From a checkpoint of a small transformer trained on Wikipedia.
Size: width 256, 12.1M parameters.
Each number is 128 + 24 x the weight over its row's rms, rounded and kept within 0 to 255. Layers, rows and columns count from 0. The size above them is the row's rms in percent of the matrix's.

# layer 2 MLP up, 704x256, rms 0.0761, rows 396-404, columns 0-127
size [100 108 104 100 100  92 105  97 100]
[[108 202  80 133 130 173 111 144 102 108 101 179 144 127 133 132 103 126 135 105 157 106 129 161 126 170 156 138  94 140 142 138 149 113 151 143 133  81 118 105 183 138  91 168 131 109 150  84 129  95 111 103 143 132 114 147 146 104 176  79 104 109 136 143 123  96 121 140  97 130 174 109 117 130 120 138 155 118 154 143 156 157 133 154 149 142 135 140 127  76 134 116 106  93 162 112 139 105 166 130 140 102 142 100 131 150 103 130 151 149 114 130 167 106 173 125  82 185  95 110  95 135 131  95 103 152 175  94]
 [167 117 118 132 135 120 116 132  85 111 123 104 149 113 153 110 120 187 125 126 101 143 134 124 180 118 127 127 115 103  66 127 151 134 118 174 107 110 116  80 106 174  78 131 127 146 121 109  99 152 154 141 112 104 147 140 119  99 147 141  93 126  98 150 131 135 121 107 148 143 124 108 119 121 165 164 121 107 139 133  99 174  63 146 143 158 104 159 180 148 137  98 165  96 107 175 167 175 132 121 161 116 133 127 145 140 121 112  97 133 154  99 153 105 148 100 156  90 122 137 137 142 112 142 130 159 107 126]
 [ 47 123 121 108 133 141 133  93 110 120  76 131 191 135 119 181 120 118 143 114 142 119 147 121 139 132 166 111 107 141 126 112 111 107 125  78 110 141 138 137 135  82 127 105 125 121 127 175 157 126 116 138 107 126 127 116 146 115 132 135 124 143 113 182 156 134 151  96 123 137 102 157 128 145  85 134 147 121 130 106  95 140 119 141 143 107 120 149 137 108 114 152  95 141 168  99 140 107 130  88  98 125 142 139 121 129 151 145  73 108 176 167 115 137 164 117 106 135 114 170  73 114 131 114  96 104 114 160]
 [106 111 144 133 176 130  70  99 161 104 160 170 100 131 156  74 119  57 155 121 138 121 128 125 153 157  96 177 132 195 154 169 134 139 161 101 110 110 112  99 130 155 131 104 101 148 117 108 127 122 142  63 127 117 109 120 120  96 127 150 150 156  97 159 125 163 145 109 150 108  96 150 141  97 119 147 139 182 129 160 116 165 116 132  99  93 126 158 124 165 107 119 165 135  98 146 134 136 133 138  98 155 188 148  88 111 127 114 161 128 154 132 147 146 101 116 147 119 125 126 152 112 168 140 127 155  97 129]
 [108 120 137 164 146 126 136 138 144 112 123 130 104  84 150 107 146 159 125 106 149 132 173 119 134  99 118 130  99 136 136 150 181 146 134 127 143 120 107  97 129 109 112 123 129 125 118 134 150 105 111 169 143 152 115 161 121 143 111 122 141 142 164 127  87 154 187 101 122 132  97 131 154  80 128 103 120 142 123 113 109 126 145 137 124 119 102 137 135 113 120 165 178 124 150 174 170 132 125  94 126 139 138 136 105 115 107 115 156  82 101 139  74 137 158 131 136  92  55 161 110  68 104  98  97 107 155 180]
 [ 92 128 114 129 142 119 143 121 135 132 134  83 130 117 133  98 138  98 115 133 149 137 154 125 134 168 112 117 149 127 121 106 140 104 145 123 130  88 186 125 103 113 106 133 160 133 154 105 132 174 132 136 123 135 154 106  66 145  78 122 127 125 127 103 144 160 122 115 144 133 126 135 109 120 158 158  95 149 109 121 130 110 109 151 108 145 156 134  92 106 144 137 117 137 146 173 123 148 160 103 152 157 137 130 129 183  98 117 122 115 132 123 159 104 133 100 166 159 116 115 210 117 125 126  90 110 128 130]
 [168 148 133 154 117  77 122 119 155 135 141 121 108 122  92 103 156 124 150 169 123 132 113 136 140  94 108 129 172 165 117 138 119 169 129 148 124 115 108 126 118 140  85 110 147 138 136 145 113 166  65 122 122 140 184 113 126 145 143 136  87 127 148 102 130 127 165 128 136 102 115  78 119 124  94 156 149 152 135 103  87 112  98 141 122 119 114 123 108 124  73 151 128 127 107 123 154 167 153 153 137 118 126 122 145 114 112 114 122 150 122 121 161  88 172 140 111 131 147  99 139 146 147 148 156 190 112 182]
 [127  67 128  95 101 142 149 133 175 135 139  68 146 145 146  91  95  78 129 104  62 129 120 160 186 136 134 155 116 150 150 131 115 126 125 184 100 137 135 124 106 112 109 141 129 107 120 171 112 136 109 124 155  79 152 101  71 110 146 138 134 127 127 161 112 103  90 147  96 146 117 126 136  93 161 130 125 108 109 147 129 112 129 148 107 134 148 132 101 115 110 101 150 115 112 151 143 142 106 134 149 125 122 127 108 158 143 111 141 100 138 177  82 133 133 109 131 131  85  86  92 129 182 145 117 154 132 114]
 [123 151 102 111 133 122  98 128  82 173 107 145  95 126 134  93 145 146 124 153 150 150 106 141 126  79 162 120 107 126 123 144 101 130 128 100 106 110 124 140 147 150 115 147 136 143 176  94 132 117 135 125 146 157 152  87 120 115 120 175 131 100 100 154 116 109 161 102 105 136 124 162 125 134 130 122 117 103  98 123 100 134 116 120  98 105 127 125  71 147 123 179 147 136 120 168  67 133 142 135 149  94 118 141 139 105 124 142 146 104 146 120  90 129 122 106 118 101 176 161 129 102 102 168 145 126 121 143]]
# layer 2 MLP down (transposed), 704x256, rms 0.0255, rows 396-403, columns 0-127
size [ 97 105 102  99  99  91 103 101]
[[116 133 126 123 142 145 118 178 144 130  99 153 143 105 106 144  69 157 130  69  77 141  89 132 131 132 177 138 109 154 125 128 103 137 149 146 129 120 149 118 136 147  98 117 159 142 159 123 165 132 113 115 118 121  78 107 142 104 193 127 135 115 124 188 147 134  91 113 133 150 194 100 139 124  87 141 122 112 139  96 114 118 146 145 123 126 127 133 140 102 152 125 130 121 154 140 161 124 132 104 168 116 158 120 103  88  97 139 150 132 115 154 141 132 143 106 130 143 159 117 126 145 141 117 134 102 155  90]
 [148  96 135 116 111 121 115 129  57 140 149 143 145 146 108 113 100 119 118 163 122 128  88 127 149 126 115 186 164 160 123 110 146 159 152 154  95 115  95  97 124 108 145 142 129 149 106 170 127 119 160  69  90 106 169 114 144 133 140 147  79 124 114 149 150 138 154 161  97 117 135 125 118 124 173 159 122 108 121 102 123 112 113 119 141 170 124  90 104 114 148 113 122  74 139 139 119 144 127 119 135  52 116 125 113  98 132 134 109 129 144 127 141 132 147 135 104 128  94 137 120 114 102 135 117 147 120 141]
 [164  77 109 127 160 120 111 146 162 122 122 167 104  95 160 150 128 144 156 150 103 115 182 138 117  94 139 139 152 129 118  88 171 126 103 148 115 135 123 152 118 132 144 109 108 133 127 156 144 111  98 131 172 143 146 100 117 108 133 113 155 118 171 120 143 135 105 120 110  63 100 146 120 158 171 144 121 115 115 109 119 129 108 114 153 155 134 121 191 147 146 176 140 141 120 108 131 126 160 133 132  83 141 118 127 108 157 117  99 126 136 111 119 149 131 104  44 111 123 140 106 105 132 130 100 159 149 197]
 [ 93 135 126 142 165 143 101 150 112  49 126 155 146 128 114 101 125  67 162  97 134 125 145 103 137 134  87 161 119 173 124 126  98  88 128 153 141 135 102 129 154 167 101  93 114 166 174 128 149 108  97 104 113 115 169 124  88 133 101 120 131 161 128 139 107 161 125 111 112 144 102 109 143 120 125 119 100 160 134 121 152 116 107 172 132 145 175 137 130 151 118 177 103 127 100 117  91 108 162 139 118 105 105 126  95 134 108 137 158 136 183 152 126 127  90 108 137 117 124 148 112 169 164  92 138 134 151  74]
 [111 109 152 129 133 118 162 102 127 163 138 163 126 119 115 100 158 162 100  74 146 159 134 123 143 127  84 138  84 162 122 146 128 118 135  97 147 159 125  97 119 144 114 101  93 140 111 139 148 142 149 172 121 149 148 157 126 164 178 148 157 105 154 180 126 152 168  93 131 147 134 138 112 123 154  86 117 131 159 122  98  86  94 126 150 119  69 156 132  95 132 119 106 119 129 130 127 127 105 100 104 118 166 124 125 131 104 177 122 134 119 119 135 135 139 156 135 119 126 128 135 143 115 154 130 120 110 132]
 [122 122 127 104 116 138 167 126 170 158 137 116 124 229 126 110 139 125 120 126 162 132  80 153  89 117 133 122 162  64 131 172 136 122 119 135 120  66 152 138 126 127 132 143 131  96 128 156 152 165 104 171 108 137 163  96  96 122 145 105 109 153 124 102 110 129 139 100 127 109 119 138 138 133  93 194  98 148 139 183  84  97 115 142 135 108 131 138 116 102 149 125 119 133 140 113  93 168 170 139 135 108 179  87 119 126 178  98 127 152 120 153 147 114 178 114 159 145 114 106 141 121 174 115 115 131 108  73]
 [119 178 136 104 167 133 123 136 129 142 124 177 151 176 149 129 143  96 126 145 114 140 110 112  89  84  82 103 126 134 123 143 135 120 164 159 118 121 145  86 130 183  92  90 165 108 152 152 134 152 107 120 106 112 114 109 148  99 119  81 134 115 130 118 177 138 161 116 155 137 146 110 125  95 147 121 159 140 168 104 144 143 137 137 138 135 120 152 130 108 119 162  96 137  81 161  89 115 140 112 116  96 174 106 104 107 151 128 161 126 150 142 136 106 138  95  93 168 149 116 114 137 150 135 136 111 143 136]
 [157 116 139  82 119 147 134 151 121  93 145 109 120 133 139 122 103 133 144 111  98  93 130 164 168 117 124 108 110 180 115 163 125 126 151 123  89 121 110 101  99 150 156 113 145 172 148 186 134 124 169 113 120 113 130 120 116 106 147 105 151 125 120 114 112 172 132 145 145  95 125 150 158 126 176 147 128 127 138 112 181 110 109 130 118 127  92 103 110  93 175 118 146 113 150 142  92 134 138 102 160 112 134 128  95 133 140 102 120 149 126 139  79 135 123 173 105 119 120 123  88  98 158 127 123 121 168 171]]
# layer 2 MLP gate, 704x256, rms 0.0761, rows 397-404, columns 0-127
size [102 104 100  99  91 112 101 103]
[[142 120 127 151 139 113 138 142 140 114 167 128 116 125 118  98 131 155 140 113 106 123 128  89 168 112 136 164 111 128  85 128 130 131 167 112 115 110 126 107 173 131 184 118  81 100 114 115 133 117 128  63 149  98 133 130 197 118 112 138 135 154 116 167  91 114  99 138 144 149 126 138 110 134 124 125 113  88 124 131  98 128 113 107 154 140 104  88 175  92 173 159 143  88 122  91 101  96 151 109 108 125 154  92 107 147 128  93 110 138 153 124 157  72  89 167 136 114 127 139 141 121  90 145  85 126 111 109]
 [118  97 138 141 140 133 150 161 132 108 157 150 160 107 109 183 132 117 169 165 134 126 138 170 147 147 100 127 127  90 117 131 129 118 107 144  79  89 110  91 135  89  85 114  97  81 116 150 133  80 122 135 135  98 152  90 177 168 126 100  90 123 201 129 106 125 119 105 113 164 115 149  90 129 122 135 106 111 153 109 121 137  92  93 110 100 110 139 127 119 115 125 146 137 155 174 142 111 124 139 135 141 124 114 141  88 115 127  95 109 147 126  97 105 126 103 141  98 106 127 138 156 165  92 123 125 165 153]
 [115 127 133 169 117 135 102 138 117  63 110 160 119 100 148 153 141 129 121 112  94 145 126 107 145 131 106 113  88  60 137 103 126 128 139 152 126 117 129 186 115 100  98 127 115 107 175 176 154 111 129 160 105 125 169 144 142 138 145 142 130 134 143 124 172 108 121 101  94 139 127  99 129 158 162 121 121 129 114 105 125 146 136 115 113 116 160 166 146  98 171 179 138 109 114 101 113 112 164 100 147 129 114 169 122 116 124 121 131 117 122 134 104 151  81 142 132 138 146 148 115 150  98 114 132 102 134  92]
 [169 126 169 160  97 165 154 121 118 103 118  85 120 112 175 124 123 168  91 162 161 128 131 120 124 153 135 121  96 134  94 111 153 149 165 107 120 129 110  84 129 111 156 159 116 104 138  95 124 108 143 124 149  96  97 120  84 172 101 108 167  90 123 133  98  80 142 127 115 118 115  95 128 106 131  79 130  69 127 135 182 147 126 124 135 130 105 110 101 130 155 163  97 111 171 143 127 146 152 107 143 100 124 108 171 123 105 106 139  98  79 123 103 131 108 143 140 157 100 122 114  65 104 144 138 147 178 141]
 [128 123 113 113 112 136 130 120 112 126 106 141 101 166 113 122 121 153 125 144 113 130 116 142 133  68 161 120 127 169 117 162 146 152 116 138 155 147  98  96 136  98 110 157 103 116 140 180  60  86 135 121 131  93  99 144 151 145 164 170 129 129 170 129 117 105 118 114  93 152 132 108 127 133 142  90 162 108 171 121 114 151 133  92 126 111 103 130 183 130 145 150 107  99 140 130 127 105 136 101 110  74 140 146 126  96 137 156 143 109 151 123  93 110 158 109 101 120 129 133 106 115 106 157 132 119 125 105]
 [172 122 124 126  98  89  95 143 111 117 150 125 128 126 147  84 134 111 134 113 119 136  97 100 118 108  97 130 133 149 126 117 118 128 170  97  79 141 107 118 178 144 132 100  86 117 123 134  76 149 154 110 166 127 147 116 169 102 135 128 127 100 178 137 112 135 152 166 180 147 114  82 151 123  63  91 171 132 163  84 115 175 102 151 136 121  51  95  98  97 113 143  99 139 143 117 115 110 174 141 151 131 155 151 144 156 123 131  82 121 180 155 153 146 140 138 137 105 126 148 132 148 108 134 165 133 143 149]
 [164  86 149 100 112 124 141 175 112 128 104 118 119 153 156  95 103 137 127 128  86  89 146 135 198 101 179 141 116 166 110 129 167 119 161 138 115 109 122 116 140 149 162 120 128 145 111 153 157 122 126 144 150 115 153 123 136  91 133 136 112 126 142 145  89 114 114 127  97 135 102  69 158  76 184 129 104 131  83 117 133 107 139 119  93 102 140  72 118 141 115 126 186 139 134 166 127 111 157 118 117 121  94 147 132 160 107 102  94 122 171 142  87 138  98 104 119 127 122  89 112 125 159 111 136 138 181 148]
 [124 136 114 183 141 165 175 115 166  85 130 130 112 128 165 141 136 147 140 151 115 115 160 135 132 131 122 142  99 131 112 106 164 124 117 149 183 129 118  90 129 121 101 130 162 110 123 123 110 118  87 130 128  95 179 136 148 158  88  85  88 135 145 112 177 133 117 129 123 110 124  91 155 110 145 129 136 114 144 154 161  84 129 127 159 127 152 177 122 103 132 115  95 114 121 105 172 133 115 137 118 108 136 185 104 133 145 120 103 131 139 111 141 163 110 141 112 123 108 120 153 127 122 100 149 130 110 119]]